Weights of a small GPT-style language model, trained from scratch on English Wikipedia: 8 layers, LayerNorm before each block.
Each number is 128 + 24 x the weight over its row's rms, rounded and kept within 0 to 255. Layers, rows and columns count from 0. Numbers have three digits each. The size before them is the row's rms in percent of the matrix's.

# up: layer 4 MLP up, 2560x640, rms 0.0495, rows 2433-2485, columns 128-255
# down: layer 4 MLP down (transposed), 2560x640, rms 0.0481, rows 2433-2484, columns 128-255
up2433 095:122101151154131111135168155097147137129114136121123144115140145120127153135139118082114119156158171119143136108178094143164082113118119104160126128088132127122146145121132116120113177168154122113127112139143137138149105090154095134134123087120093121151152153137066145119095156095088125128173147139135113134131129157129128135084128128113119181136155161128188124151154135107167088150132
down2433 093:091146148130092120108121137095104116091130124154146123125122112130137135124114148120115104124128144112167085163132109084146132137111098117116124134160124151102077132112103156133122103141126130138117080117113111117126166142146158173112147175147133142116072148101177156156116159119094125157143095136120114084123123099108106124176110132108077119120121152033119119089105177085118140149126
up2434 100:156163140146143142127139137160117139121147137135093113147119052127110115145157133173139137150134138109112100119127135135147114142164127125120195119101145124140137112127091082136132164134152122143092131110112089100136142134141176157106118100126103076155139133108125152142096117101177080100116171133129088069150145159138143087142093173124085150107166102119122138157135096091133140158130
down2434 103:123144086119133146142120133095161156115122108143132148100122146108126145104150147120146083120169111119108155134160131131178142148115130115110158119166190117125148155104121158150124128152102131106121112140117137121103092080131135125148174127161148101111175127107117113123126141128168138122107138114159115171179136142160116185162128124102127126107114107137141124134095099123137120107126
up2435 101:111116138117097153152116146112186157093173131157115134120105124124101107112146137145144136120100117144106152108090121145132146126144099099105082109174121141153108123137108067096123128106157132160105146124122107179149137113117148129106132168107135159144112140103091139108104172137089124131124118138101139128123123174159119164145136161121111141120127141123118107163133111086121137140176
down2435 107:149134129135141125147141141149120165152137213108106150137129136133117164129181135172128147126151127138106079108096140173143153121133132133158142117118131103092097150118156125121150105116143106130133095163086161140132123148182161111063112115132114116082105153152144102101113111123127090101127160143147109145124147126133141091110147108151121150131093151132098136122156125128106145149146
up2436 100:113130138151130136128134136154134095137159105115150176128142146135092151109111129128147128114105125110124145108117118122131120107175127095148126183132135146102190119138144145112130113129171144134177112122128103140120142117100091153130198135150149113126136134143092111130094164103096116127136147083146126151116149094156131136115123134147133126160124110103143152156203146144110108153121
down2436 098:150136142104149159130089130101138184124105085162158133151084137145119133148140146086108128138130120160101120157098097147148152107118130155135112124117134076134097109126173119111114195136101109126121132089096111114145150154104144150192164138160124179154122169121124130098107145131095148087146136145146151145123115173102141106152142168147130138120161138111189136101102101121126106113110
up2437 095:141171159130145143109083124089126115109141115131165154094080132164182127142097098145134150124120157127124124152133131097180130127095124132124163166161152071135085139148122157153161135133110111097112107140118155102158134114127120124156101122145161133131123134104110161108113126136131168147146137098163091106082145130140113099153143124148137143099157184116151116127158119120117149122140
down2437 096:134148142107159143119128144153120111136088167172110119111140124091118163118130147163132123111143139118129164112096111132082126104100131124122121109130102141131113133163123122135134123131146144130093104121112117157113133066131160165123115132118093144162129128097128120092106157117128147114126095148149101108140131138137092143115099123141131128154156086095122144159091177078123120117148
up2438 094:107150130131117148136129104168181134132098116150138079105130111145113175125120111119136139102118123138097112109128168129088111111105065128118094110142137109153090130116098107151126143139136130132114092151109111113182147117115115105142106146150106104128110149102159154156124085149109104116127143142088113132125153112127117117122165123098156147089122151128142129139107127184112140102134
down2438 090:147161151074153135120120103108142128130115144109150119175134150129105123132133166145155142164103136150144131168165193171153124127117130107138122110159130119123113127155124140167161125144130148104145150160151137103136113140144103170140086112103156113115123095119122114102095138140171174098170129121121143183147145098185116114122123124157120153097117108135110140086129109165114127129138
up2439 095:111137116122104129146170142146120104131159134122110127123114156144125115141126146103158138120143084129113097121157154144140112150124130165155099125104138168140114144147103087137137105110124183134109157117109134119131150146123105128105133129119117105141147140088131068119126107138130104100071135129135099122136120125153109126135101102094098132078137127122167163092131158136125126135140
down2439 095:148069106168123136155106123167130088092166118144153117133121122150125155074127135123119114128106180104135119162111114124144099129108139153133142131117135120115120111111095072160167133146135111098133114174126140133121116110155128163118147109145125139100092079124134122179126138116114113163158154115151141142074089120129093147125119108143135085135155165121176112115121126099115168127115
up2440 098:086105116174140141102145106101102105116124165143165129168130125138170130166120157170083181078089116153130104185119128120128099140124120107135114146096142132169134114110144082143103124111133123137101129097117132094126154155133114153115090138135108111141127166109120137153152124131163135168111099126141136116140146107164138057171150166128122131176150120135154159121146125139107167160174
down2440 099:105131169127124131150124107152095125139106156137112124168118117099171104123091142108131169150155098110091151150129135125129146144133120112124151139126163129108130131087131145141129106161122139158103117109140144126128130128142100160121125091191120147071130155147081134116098138123163106126147121124167169085156173124094101125126170126139106115098149153099148098123164090157143139142170
up2441 094:151107091127136145140115150136096168125139115171101159150147127133121110123117145141152136119182132102145129151128120174110111075170137144128115146169119141095153122125164096124169138171168162138104137112116137055130152140105146203170110096121140130125174113127147110104107134126123143101118112175124122096147104147103127145117110122105126117159132164121134094138071156078151185140131
down2441 095:131157141120113127142127139139137113134124109148142132127110127095125189110149141139113078136152131114160142158176149142086126112146121110119105145113141114121136138122095151141124067124145096128114123130205137108151119123158155162141127117099129130096125126121157126087100097140180147163109145129150120165072148105133132127090191160131105159090162062156079100098080146142168136111158
up2442 105:114140123103113173149128100107123157148132136134096137143151127118132129150117122107094149132146133167104130112116137189103160155154113090116130153134092138105154121069115163139137135173159047102108110188125108140076102113135064118128130131139122119118140134139129131136123116163157095176135168100103150142153111126153185119110118129144130155131129145093147172102122134121152132094147
down2442 112:146078139102167129140166117159161111082142122131090119090162109110102110103076137116107147128178151130095107137102115154154095140139116173103127152127152045117145163106143146120141115112142124108105116130094092136124127139112124126133113128110107140116092140125107086115100120141130148126146123186115108111134175160136172114147102104120104151168129118093121106134103143165121167106117
up2443 108:170143117137077144125109151129151051150110127107149130131101133141099151133103129116120144116114149127158112121131163121152100168105150126119077127168126156131115094066115107134148132115161127109125122167118167149133128099134096119144116146142111140144145118127146151103129127137122180130177115081117073146128135169137106160112142154108116074147154145138131148156103122192160084104160
down2443 099:158109105116087142129138138141150092097108143079119108128131078151094138110102107119124138143137167085137107130150126106128100091116146089125109168134128184133116086156084152112112121134152116086147132093150134122123098153150133141142098071166143125127150129100125164101142095142088170142144140110132121102132158126137099097123174138101128088118081101123085103127124162182155123106137
up2444 100:159126056101109179215104102111108137164150159165144139154138172155085137106138111112125117110150102101135155094137148115143141126131104153142134156124091111125087130077155135113126129078158161116151132123139151143148117145090177117162101132129099096145114136105129152102135104135076129109142123107104115136144130077160125108120111112155145104126160091105139123127169150119118164149149
down2444 101:097128118159119129135124165128136137071118105133113115127114137115136094124080091127115108107098146132096129132154160135101117138104102139131133134122127130130100151143107154073108151135113144112153105177107112102142104112151163115156120110096133139158150109148133127103121139133137116140108116117165145129116152109107135133109138141147119094148136126125131171137107096123132107123151
up2445 126:159101108124113131139120148130128124134141116143169120168151156136099121112081076154107161117133146131085118083112158108143127121149112137138157177140112129125110134113097132108152114122098148129128061093122119138104122145120137145161134135107170085140127132103127116145104133177126147117067124139134162092116114130145111146149175137149096103095118113142148115133124137154144113113130
down2445 113:117158132119107138149091172120098137101139079126138086110100127121122147145086106166111166132145111134137121112100087117118135070166099107117107085124151089145130135073134153120155102111150123160088140145156116099142133124135124103114139149133142154114133127094142118107092118097132122106129122157139155113144127168100125151109126107101072094119117127156152128100089125182121111118099
up2446 094:072102103147132139074104110107164172106127132106166163155105164144140154126124102106092157132148093121111138154088136162127137142127140140116159141091099128133127088132136071091080102113142139168079099097121103168116125102122157129133105117144108159114127094156178154109146101160150081126139129089129101087116090138118126126157135163139154121154126073113121152092165141154141102136150
down2446 097:120108115139082138126127152129117112120138137163130101086129133134117091160178127119128117112146148111123139101106148125113159103110136163119090110103129102132159146186129120154136098123081134111112137101129137098117133096129136111098139123091137100109143123099148131120116128115111149104141156142145147123149109098161095107159143161116129158101175114161104149122100120151123115101095
up2447 099:120146099125120145098150120092125164076123174112133126151105113095132083154140141142116146127121102148136116142091113090124162130130114172095135179110112106177101138166141123101089127139111113127134156107163142133152132127142092098157117130118074106102113109124080126092142135141141099104102120143130138144142098121096150104142087122117120070140093137155174146176124143119135154149142
down2447 108:133171150146117149181125087154157080130115115115122130161159122180111140173128144151133157107141118094185157134120145139060152137128112129104142171150162188137141098109111129109114156133127074155098120096132104119138091143166145138136095155149124059139099155096141129096121113141129104107149115106120119139123098137116110096152135140135119078138094117127125141180161106134115127137107
up2448 106:155102182100135114116165141145145127159088137114083128135136130157110112165135107142157124152124166099090107148150139153109096161137132094081083119128140102124128109133152150111085147063095088132069110130109167133141141145114134139173107112121145138144150121098131120128119107086120113134109114128114145155131136114113076110126150123142153128128140137119160148148149099077123146111128
down2448 103:151137090113118116140161115138122128112124138157146156154119103129094129132127139144120114112145132081169121110127150150140132139157120160132161131130119132141148086101125133169124092167105112121152161111082113108122170168110129125113155111112147141135102139133161149122124128094128134121107119122067138063141182149128090147114165135171141135115115089181143071071136103121152103146095
up2449 106:125132138161138138117118138105136155138109135142118147110167173114115141159166125134104103115114138146137132107179135087171125109158104120133127145125130129134098078144107144128115128128127108173051131175121160189065127153090099142109107160125128142135120161115114121096167095122124149128097121144106109075151159104168102154131143119143110099110123135104123154138084134145110098152142
down2449 105:126137148139139118144134102139149124134124118090096156114102125148127119091145105142120149148130111110156140126116146109130119127113114150159162119110145090105134150128145111136146159138128171156135119150134124132153097120083173111141137115111149143179126125122146140108117127131136123153154103139109123154128108117149111128123150111120094138124120085176107108157143139116140103095108
up2450 096:152118119063121100134108159127147128116141091130133126120127116137159114097133131108168110133097127118145123119091110114111119136103175120127161159100131120122123131156128123150096171151146140148103135130156087125100183154143124121149135131117129205151089150072146100130098148096152127098116134149125168087136122142113100138144107120150151143072127150112175131140138090124114194150108
down2450 094:177140114123084156121090130153112092138107088155111125115115143131136159136153151151128128094109139079178144118124126142131149151102091094091109162114136139100106147132114169106115144144118140140124162118131100120134124115113150127118162124141125108159155113156122135151100103143139111132141112142138132136155096145155106087149159151137138102131126134163096173156137113139117098116162
up2451 114:108151105158126099118090122137095137123150122142130137166141162137112104111155144126120141119124091166103106129134145074140124133094122170155090098148103132062110122138113196113089139172098130039168091165168096110138142075154129113153108103083152119152147100128151135151157106096156146135095120109108178109126151162131132103147121103109101111152116111089139142155124138136116143128107
down2451 111:083101121128113131128160078101112142117163101188152143146154138112101135128139112110097101170109115153095104117099160109133119152096159159116161149127132097126099137120114124129084072164104117099153117105129142110156156170136142141170126117145107129139165106134104131109107083121158154143079119118168141103082094149108141141158125096128138156137154121131104131111120115144127135154100
up2452 103:144105113148114118112081105124099135130122134148134162111144087106155155133162154138153107154179156140146139087095131150160123147139123128135113164149118134159122147159118095090156122142155134170163117144159101099133086180132076133142112141133162144167137120186139157104162164101134122154135128142140140111165100139162079118084075146161172079130157133160096099183153102086156093106148
down2452 104:149179112159136145103158106098123103095104152126149136180137114171074137134130154137106147109114125140118097136139135170149121159171051167126113141110135087122159145079094141154113146112134098151138163099117129153121110142133109139136131129156176105140127129121111186133136140111101107139095143122081153145122105187120098138164129063103108145130164127054110116133114160165126135144141
up2453 109:157156138116095085164159096183127161133127157125130194130125109137111157091133132095136144117141140150143150112131080155119128140101137155115148129103163110158147149105118098137104116137100144137142147160128141165138130136139105162140118140192092143141104106120128136113142170138171119142123162101158134112167119178129140112161133109133125148119152094147116104179095111104118135108143
down2453 099:058140164125126144101088140138111102123160072155131104156099138121134081098110185094098148147076113141127106128108120134115115146130129146125106122104122079122098174153134124149135100140146128108147104156157128088152118092112136153104151098118120121134131158115119125156145133107157168125131124147119144103093135071098158118073123097129121107129074181132129135083114090103144129131110
up2454 101:166081158143152136134136120178143129131118085130148130100155115139127146162143153125161156178090058116102141155131134152151184098179102102159144111121112162117153123109120088118110101150152167112141156104153088115152145129115112158128178090142187112139089118145184126135135097125115139132107127196123076166128171134086110113140160091115152111133172144115126079143121092125110120104120
down2454 096:138070086164155148123139137127154154155129169127165124079129161191142144148166107113110091141150139151115163118194133147128142138170103120094095116172143092129133138093104121139125157152152163130122127121136095126118130085140112096123102139099094134144157143128130132153126123130127148127107145147156130115153102119133101148101096092156131110124123191127171144129168154115116112158156
up2455 099:166137136104118119134151175171138105126118139113151118130136127145113095158101159141137121112150096134110144116114130158116088143162134132121181127143122121115144156153167101129087132124111102113133111154158113095132082114157125077140118149109098137136123132090130111118099152136134164157161128137115056151154111119108094122101076143131088130132127124132152117118143133132118138151121
down2455 104:127129145116148152155118165126115113100139150091136137148167164172123154127129160167083129119133169147178139167105142182105138150099126152110108112117108124106146148095116134115110127107140091113117144129113133133123122081146132114098102114125097154103101155178145168169118157134101128137105120062108132130154123086105102109145110089136111133139134146133127103104122112102153164097154
up2456 097:086131111104131141128070161139129126107124133153112120138134151138097136133119139088146128142146129107143100087126114164110105123128077138175150110084101093139147127098089143102132169091117124121140137124108064098129088118165090115145171138134133133117134127126142119142092125069087128149143133106141131122138122153115096109136128102151101145137150116104134115140064091098157122120086
down2456 103:133126135134092155086118173094137107072127116055084146139130124131113131156140151146121149121133159149144115121109155161119111142146115158134147124089122102152092137128137094147117134114164118163115152093151100126099080111170108123109136126170116136140136119125122110124123149100145197155166138119093126116137118131132142143138133136149099181135152120099128104156075120090103128162115
up2457 100:133150111125128092139155173151065148119114119152156113069114160121133131142062091152131069168107136158138109142160097107168136127198168117108129089135160152100088142121113126105146156140152154137119136160144125154151118147088115144134151163157127115101079127122135125147117134166140120101140104114155142142084069145083115103153101170109145142125122118125113104128142096143160133129140
down2457 104:142131139125147127138099146145119173121115143119104128148158120088137107127188121145058155131128140133190105140144129165133139151123145116135099134150107148095094169154107162142087117111109140065137097125105131127116135127132113148114146117081159171102148105105103119177132123076114145141131157145148075141128146147135136128165149143095156111112084133156141125154082117119123154159117
up2458 094:127143081122128132120108097126172102117119136125090114170137140170106085144127128129141154112154130098101121111148105133118118151186117140145145096120174069148115123130113114106160133079088132141130136105118094134121146135139072122149109158072116073124107153058144141113180125084127136142161158116116109137148081149159138123134177154129121165104140116171131102129146087123096140154113
down2458 098:139122086133162083108124149133113144100105159169084137125144153156083149134123158169153158076139180121148092116169083141139155166138080112182106109143174085103135112132143120098113091109159067170117146152154109168162154119108111134135136145111115130118120170135124105103180156166073122121111126144160078156104115136136170151118138152137132138122133111119126115095156105093148143159114
up2459 095:106157118145090150115091133082085139096122138088166104177097122119119114129139160124129150127131091150128128114147103128117150114158106144113086120126123155160125140131136181145156132108146178174119124167129122120098167118148117182111129106067165184108156080151091168107130114089137155172182114171136141105105157131139146134156117081109151109096164134170130148100146130109114130129117
down2459 096:129133147116179139075133124109133133159091133118187139131140140125091152131118153132122101119142173133115123155122149148149093135160181106149094106135134175153080123136134145142112132148173158137144171105109186147128157107103119108129107089131078128143103137100118075172087148135136114130118086165131102097098122111076126166192110123129093102132118103154121128142129089126143115126141
up2460 093:122136116109121153128136128141057115109162116118142070153156139171113154118113139162134134154114123152189128095103106094150095072132132137157121150139142080127143089150163144087138147126131138120143131113125158086124139123122106146159140181127114139180132164140138108142136089064123104145091076138117098131132133143112127101142132092124134150121137159133145108107153122140126147145141
down2460 099:104145130144142112148122136130132130093098137166111112139128124136134146112115121114102117119134100127150180108127155105159133114148123093141096136136059126141131132133122147151094097109100148146112118146138106146147160105149133101093109124141158092119129149116127104138170101128113159125116115165179136127147143102110122146115164156129118101147129096119124168086107171167072145152108
up2461 095:146145141135140152112127146106151126093076133152160114119139112126111151101144134100124126125154139148121140133167106141149153176121110134107152140095149114149139109111136144126145162137119111095177124142092126132130152106131107103131176107147138126148141132150144142142147125151137127122142116075110136123149146116080167144097102091105157117138139090142159112138128160121100098093098
down2461 098:101113101124105145129103133107143159151122154127155147145130196142152093120114152156119087143107126132121132112129123123115120136128162152146142183117151180136128104111120137126109122122149178133128159098114117122082166072091115158161139108100146165139130102108120094156136136163091139122093122122124120124094146158130114136102156120145101123123118110115121122141142100117106133108110
up2462 098:102128123126127132142163144172123142127142134169097135170102122046103057135165173098155122146113141109163157113130147133129135111137121133170177139096081169146147075118159116166101141147131093107122133126136142068183092104136111105145130143154150141109155158155155166120134119151147132114149110099137132110138109108134127049132158142122135129121112096118134106134142152123169141080161
down2462 092:149113163109128125151114137120203127141153156127157118095118124119146160088106109174122143121119117142122131091124167102113127103143125129107143148132133158151118178130100138130132099123119088160098128110128120118125152132131160165167134077132103156093129159085072125136122134132189112168114136148145107112161193147142141157126128170109123170115131145100127105145123096103139143102097
up2463 099:159088165137115109118147147124156085106121107163104164136127129148128085143122148120157134109109121112149127134121119118128107150146153139119149088120179118112141118118161153119124182099132147075144131160133085143142143136128111098150136183093118117106139126151103188157109129115144174123112154132123136105164133071122130122132069132139088095137079126124118129168078147134127151090110
down2463 098:178119160126100151116144139119135163143108175119114158148102098147173144171129134078124104087117146124146136119128133140160113092150162068123125159184095129165148129125110130117134141092120119121136122099136130168146139134113101107121155105156127110123125132139127138157117147154107104110099124113075134135128117108109115139151113103142105102153119105098146172143125115143115125158135
up2464 096:147109130104117176097106127147121108107125127083124140143121137127133125108136125106096132093146140105095172114178193114147101143107109159168121151119132128139145095097144123137110139120141123147108090148140164136076137125144132115127131144113082183170097097175134187141124129122152128124123154139112061103119148120134147109154121116130135091143116119136082126114127149151124072146150
down2464 097:098181163153146131100124114127101173169105154154170088110106163160165112145074132137131122106165087146128077124134091148134115128162110090115126124171087104136102141128131138116156122129149159135126156127097126163097115138108119107109086124127133123123156135101077073115120121153126157157112123119152162107110098134135122154126107145162122120111111108125106160099096143104094122096119
up2465 093:126138127106149162149115124136136128125106159128129102161173066178095144139156076090115111081103128104155135126131109157147084116096127118108153151125131134116102114136139110137137149091098120123132156154100101128150160122115125100137125126142164166184106123120115159118144103145148139093095125098166110143153162104116118141146127141114122120132123140114142078114102137090102111134130
down2465 096:135112113135151111140087074159103153159152137164144182122144129150144126145139174103151146152097170138126138097132143119120125137137114124101153156097144092137154155077113100123089094104137148116119129115112122098123148139113150124147094125074148100108124130157104170075127149112166139116127133113135120102138083100144151087130176116114140143131193132117164138092138111117153122137142
up2466 111:145075142076132148127130125152125170104125080147151174109102140132158127165172112151145121129164188119135138117173185129131125084115085126137128133125161114163125161112161179150110093078088087115106115110170145129107141097118130139139112129109119120101123158138141142146079093117118152151078122136102138101135139114123144127094142099184097189128136117135133111124091142127149157121121
down2466 113:140093175100110133081159139175125143126134120151152150110134109156138145161127093146120147159175175123150130138167131129125159147146119126121126104121139104157087124135115138138098118138107109110156075174120136117110127136125132106125156114115110117100124128155139118120106128111111134125141142154068098123142127115118120114072112060103175139129107142106124120114112115131177119127108
up2467 121:114125141110151121178148136126087138117135130111152148107118148113119125140125150093126059121136108142144134114116161086088167124165128111132149169104124135104122100087099171108102141119135095137133099077156098113161117117130153141147133156135149157144138102146145147130127169120096116096098156144170141159152110133138200139144086148163124076139119111118109118132125105131152127142139
down2467 107:127127150115093113131102165118153075113102121131132162106140141115086123145111164076126062125118159124127126137161161122136118109170127133110137140116140148120125123118118115121114150158112113141175069128106105116134112140083137083137183160112097152138129130151144169083129138126132113149135129111153100131186089105161098155147190101168132102141125131119148102085112130128165145135151
up2468 097:161147107147093053154110130089095131089113133136145115124105156161118147148150114136138125141108120115107100125110103127118119131133101175103168104136148097127127126129092109168132128130135113109171129117104099099122134116141138118110098138160116142102076095147123129115168126152095103172119143106107147111190106141118116114123118111145097116114094152146164115138152122124115087144103
down2468 101:107161113098140161117103084121130139119129114117126104129104155117079143136153188154131132159112150077156143148127105154171151109095153149124099136135163103202109129193145136105152127123131166130145124121118120116158152122135087102103075153145113119130174111120174133071099146138166133083188115135138127140109139136125084153131109137095118146142093092091144134139136166126126178159112
up2469 105:177097081146119111086120126136147135117147152140110142118157147142141116126147143117130119113152137136145185112106147144121103159103156105168160082095125098117132120109137067120126126137138130134142141115170141122127139119136137153138153152148130122098145155113147127069126133116129108157121168155142134092143133072114125084078140174146163135120134120135100111162142152147188122114148
down2469 105:094113136130121135139126130133108144123152180155116134109118134130146094130199149066134106101126128141154132158146167159163118143119151134159165124150120140070153155128105107126123107112128094089141136120162140168098134154119138118177169149100142140161118161128133153179132113125135135137138104124129133152115129140131126111116120143148136127114099138167111151126116124096118124144131
up2470 093:131115133123132161138161131164150122135096124119117090090114128124127123132093078110067156115140145170138102100130136128101158129125158121113084121101133116133144092146141138168105133121113130158126113130129098122102099077128121114156137097134094159116168109146193150126101184102152138153124112158147085144164131149094117143147127173103150103126105085129105168141132096149100138138128
down2470 098:116150130086131136116116132108136147123163130150110150100101101085140128114115112154155119134104135115159132124155158113175116142153098137140127101141149107081106124149093127106173170125113125163119147138116121164130143079129132128137114120103113132128140141183086077138126136123144154131141082087101132151115088132126133118137101158162095089153138130117124108138128166137119129149094
up2471 097:122119098113094137135118152126094132132113152124105140140100103110150058125094145156146099133109136176112134133116129127133127103100147108150123106132099094091131114130157124166132133129093069163137146157087154139142112155123113138134118122142100121112142117092172138119106203173130131121127154133187112135116148135138117079121172122141169076148156108128117131124152082119135104128111
down2471 100:133107087118109120120165171108128116127181127189157156148139131138119139165140112102144157152063158143105161108134143131116150137080136144121173085139141154125164129106140154135169172139096094120116145148124122095129130132104132115133121125164100171159113107114175085131144155146107114139135106132181157114130161128127144140128108130131123139146137130143096128102126160126116158132075
up2472 095:135132098096108158135134140132110144119136173138097140126093115079134112134135079129180101102111122131102105096163125106198149153118096116146134105168100150116140131131114095168134086116168146126120143115117111109137131144113088139122143114145121126134173148122148071130131128109120168155168142105143142149131126166121138148158112132139092151143143083165078155114152181111127172117091
down2472 095:131119080122099116128139099121158128120107102128141128124126138148165123128102163088088164168105106111117116122152081130141091107103122165127129097108143141151139126108128150121153120124112126106130107190096109160100166083155125130159120087146102121151157115128105136151124139157147169167106137117152130119145189163109166133136092139074153093114126155130109135152120094130098106113111
up2473 096:108123110141111125167149176164085121139135097135128158121138174139167146136120132110165135133090129130117126122147110112131133167163096131104126161136099146155126109119145080119161150114158152129158142117163155137138127098097125149126113125068133174108134097126077133143100129108114115098135120094120145124116130120109132113171094159133139154117106136176097130112076112144089155129169
down2473 096:109173131125119168120139138128158113110148081040144174168172143158126129154133166144122154121144133120113158137132114156132118137115126167145126139166148128130102114119097109124134131126139126131183122081120136157172124163113143139144132149069122178154115118156105131149132127125113102150158109157135124111144111139109111120108119123102127130127171123131103148118120126113126133062106
up2474 100:141125132135131119133117145084085112137112178109141113193120154112147135102128105113119115104168064096118132130165118132144094156096118113155094085145166136162134155107145097118130134143122142148149087126122108116137142142125158131118129174136154156123145150168144138170108137140122124118128143150089111135123117183163137114190125178136092119142118116128112114149158116125141112150124
down2474 091:123125082127128140109149090104192136140127074116144124114144104154104129132106140123107167142110124106085161113129120151150105131155151140130093090126127114139108149097105154163169112133118112158135123124179179162126147087160154136144143123133119127135162159099141134098080181115148119115071082165137123135152146101119147180135132098102156138116148118141154124135086071115120106122129
up2475 098:109152086119120144112162131149136099156109161178120123123109142138176092133117077141132138144096176118100161178160134152164115088107136121160161134129128144147162124112117180117098127145085170069159098149126138100109124132164101122135131174096150128119135108132121111126101122130112159120121116101125135092120105087115109099173122100165090140123133135121093135123166114082158083131135
down2475 096:134105125148141110103142164127124136133149114085111099137120166110128120115132127102125115110150113117125133163098174134107150119130145133073126138078134111104157120163103112140143145099133093156129120110084155106105134143101119115115157146159166127178128150110063137143130121110103120132102115120078131115186147111096107131095098085137089114126131124113109097145103151159130153060163
up2476 099:102178152128160110073137156113100106124163128159170146127149068117137120149113106124093128088117108115106103110134143103137110107089142105116130098163104117116111101136149153138114177147128138104129113165140131137107127131157126119130113098140141139134133081101121128080146122151135158130116083107151130087116122182115144131065127147132124119119135133085117151128131110106167115098097
down2476 094:140150087158073097137124146127109140170129104137140112137108097107147179149165117148119064130158145091098137113166144109137090130105151128159135144131108123091151138131123108132101127128128107116122099112091127163114135117135101134159116153109116126162109141092129134115144105163161130082174135137116125090118127142151136147136091111169149163115152141097119160146112134104151123119134
up2477 092:172148106151060118135113107113125151156110117143178115121152122136153103120116111141140127145130135130111081143137176092123137126143145082126128145064128117150115138129114133106127186111146074137164138141128107113118101137133105149134152110139114149101161109123141128140126125134130113080148092162159146127107073184148146087089162167126127124124127095140120135100137072118120131102124
down2477 097:100122114139123156154144102188109146121098118067140138064108166136100116111165166119156138108175149155092112171139072091165098163143158109134138161122152144117110119138125144169141114176140073094104123155122103154161117103201114135098095162142135142093119166093127089133125119133131130105150124100106118165112079155143122153108131099143126097146161171082151121127136139108109115120132
up2478 098:130143157125155133103113101117130129177117130142166099075168120118107136152189165139138111114112084134119150136134129130067120133143131142109101124140091163133146132090147119155121132118150133142121120100154093143156154080114151117082103121172129094135094141130062101096131115149147140167148127131115147128132157121101140138122125104128163133145132103103134122131104147167121097125095
down2478 096:152105129147128094120155154103120121115125160113088118119142124088130126110157113119111136137141113143178116168144148091104112147140152163097127157138107139187130151189122158146158167117083122137120140105149140129122131116087152157095132167139182155102115124174151123130119138099136113125129137120163124112159115145114141102184097126110143120069131117151092120110105158126173119143099
up2479 105:096151121121099134082122120067159143158166136133138141137116091128171117136141126137112165119111084105123140105099148134151111118160135112136098155128107130043136147146100160104153133103092165121171161115125121134121153154158145124134140120099155100071113136143125121154139134187064167122089120103122123137159124086133094133147164134135113118129153148137124096132112136096111137119133
down2479 102:112113161129162082122095115127142121128104134179137135143132132104107118170177118096174090154167104124138168127149118079134151124161164124129118174145080098155142134112127092115109104143096125114130097164149154123103144126133133071123109093129121089120107075110147113102177130108115143141150149076135209126106150160122146143137083118104170151134156116117178139115125114138086167117186
up2480 105:130141109106141115113149105126107194186138121124106079092094163149067132126149145177103159123120140112113128104100190118175141122123081107141125163134109085156154123162153173114105141124154150148118141124132133092116134122128069079126157111112120097156103131091124129141124158127130135160142171192119164119128126110120104121099131121120146163084135129152140134114112100154083117126120
down2480 102:088084184093189103117132132135118169132128127116105161163134109083143150143141099131135051148127177111101109150150128092120159111142107133147135163121126106109135107149099163087153120128158127151127108175144109134121179084132147082123146135138120090105165105126075117182092153088134095156111115119139111149093135128140115118130147126120133104126135173163109124153142124126124154135132
up2481 104:121091113148150130152145152126128112163125161124075148113146120113068129108093139113139110125112139163103143128142155160138115095148169125159113100099147148126118088106114132113140183130138162126095111173127182133112128122137133123113156138118109141118155111088125118129163106170141182132160118128099166147158078142088123082102134146152043136106119148144122164123109142106107124111113
down2481 104:130126135100150106142172110113116120140126085105148118155098140121126163111078127106130123113148113136132106111180118155153140116121100114157138116119136144093160106117127104150144153134114183179096110114147147170136128149130114115117149141159079115074132116128132169126104126139172118135098101148116109143128118142115114116096180116135119100171099081093153132128121166118134162099128
up2482 104:128139115120115149108129125121153123126129155094171143125119134113113109070110134106143095076104132137121181119117140107141137158142096161136126121117147174176104101162131141088154148143157146096093139139086144134156123162104096093110133115109119153146155119130164153153130151168089094144162129147109124137113155131156107100166137180128119120143116141143152115131129146087122135104099
down2482 099:077158154139151098108165152121127115142143131104154128165136139158096076088118163147124118069101110145121136117124114085163156148166115126109110129136129098101103103099159160119106124123138135099098128112146095140124110137095120118090179115141088121153125137131134095130152118110114162112128127150132120132106130088134143125152143123107111153173124140170130158159147123117107112098103
up2483 107:157121140156091117144108100116142127161120087157141132138107100094118132106137134152159114132091088144133145136140150157114107131123168144099134110156170128148143131116116132150111119086132123121102129125162121134135154129163105154143100167140149101160129135089134152153113131092087173143084125142138102110127072123098130107162096144133090131101131126155157160135111077110146128090133
down2483 095:149122117073141114124087125103115103112134150140145122138098122130132138148111153103104147118175160085100118135132148049116130096137139106136154130120122118107140072122101141126163112108089167142142099125149122109138106109132148105072130113115147158114188137119156167155104123158137108145136124143102132128107133121114162155101127108124172109100139124133109154120136137125125135103127
up2484 095:124112143089100110096131134110101121128141112118151132141127128130152137150179123102133126093108156162148116109125128113125158135151150137125178115127125135120109092153124108139128111117104135109174135112113111090128136105125124126149133124175131152133130098187093128094185116104104154148148128176138133132108148085139120136176106120133145128153116097135198121098125119150122143100094
down2484 101:094137150131156144149114134125114145130124094152137090128124130144131127130122134131149131118153097101113124149135146145116125155160122119171109172084171078126127104123156158144125179129161188104108139151114155188133118142136127173108111148101066152149076085136110095120085102121116147162147118075127154070139152139101114164123125137182156114134147158123099180121129123107163137169097
up2485 099:125104107117153102157144134130099065126126134118140119117154153148106127196114094125128144079121101146110152131111157151152122103131156105106151112128121155159132103153131169105095092107170163105138113156141134132115158124180112128143070129124127119159172147152108114113117148109165154105127154139144134135132106125136143122119116102134130125116109148091122154121105172135142141151093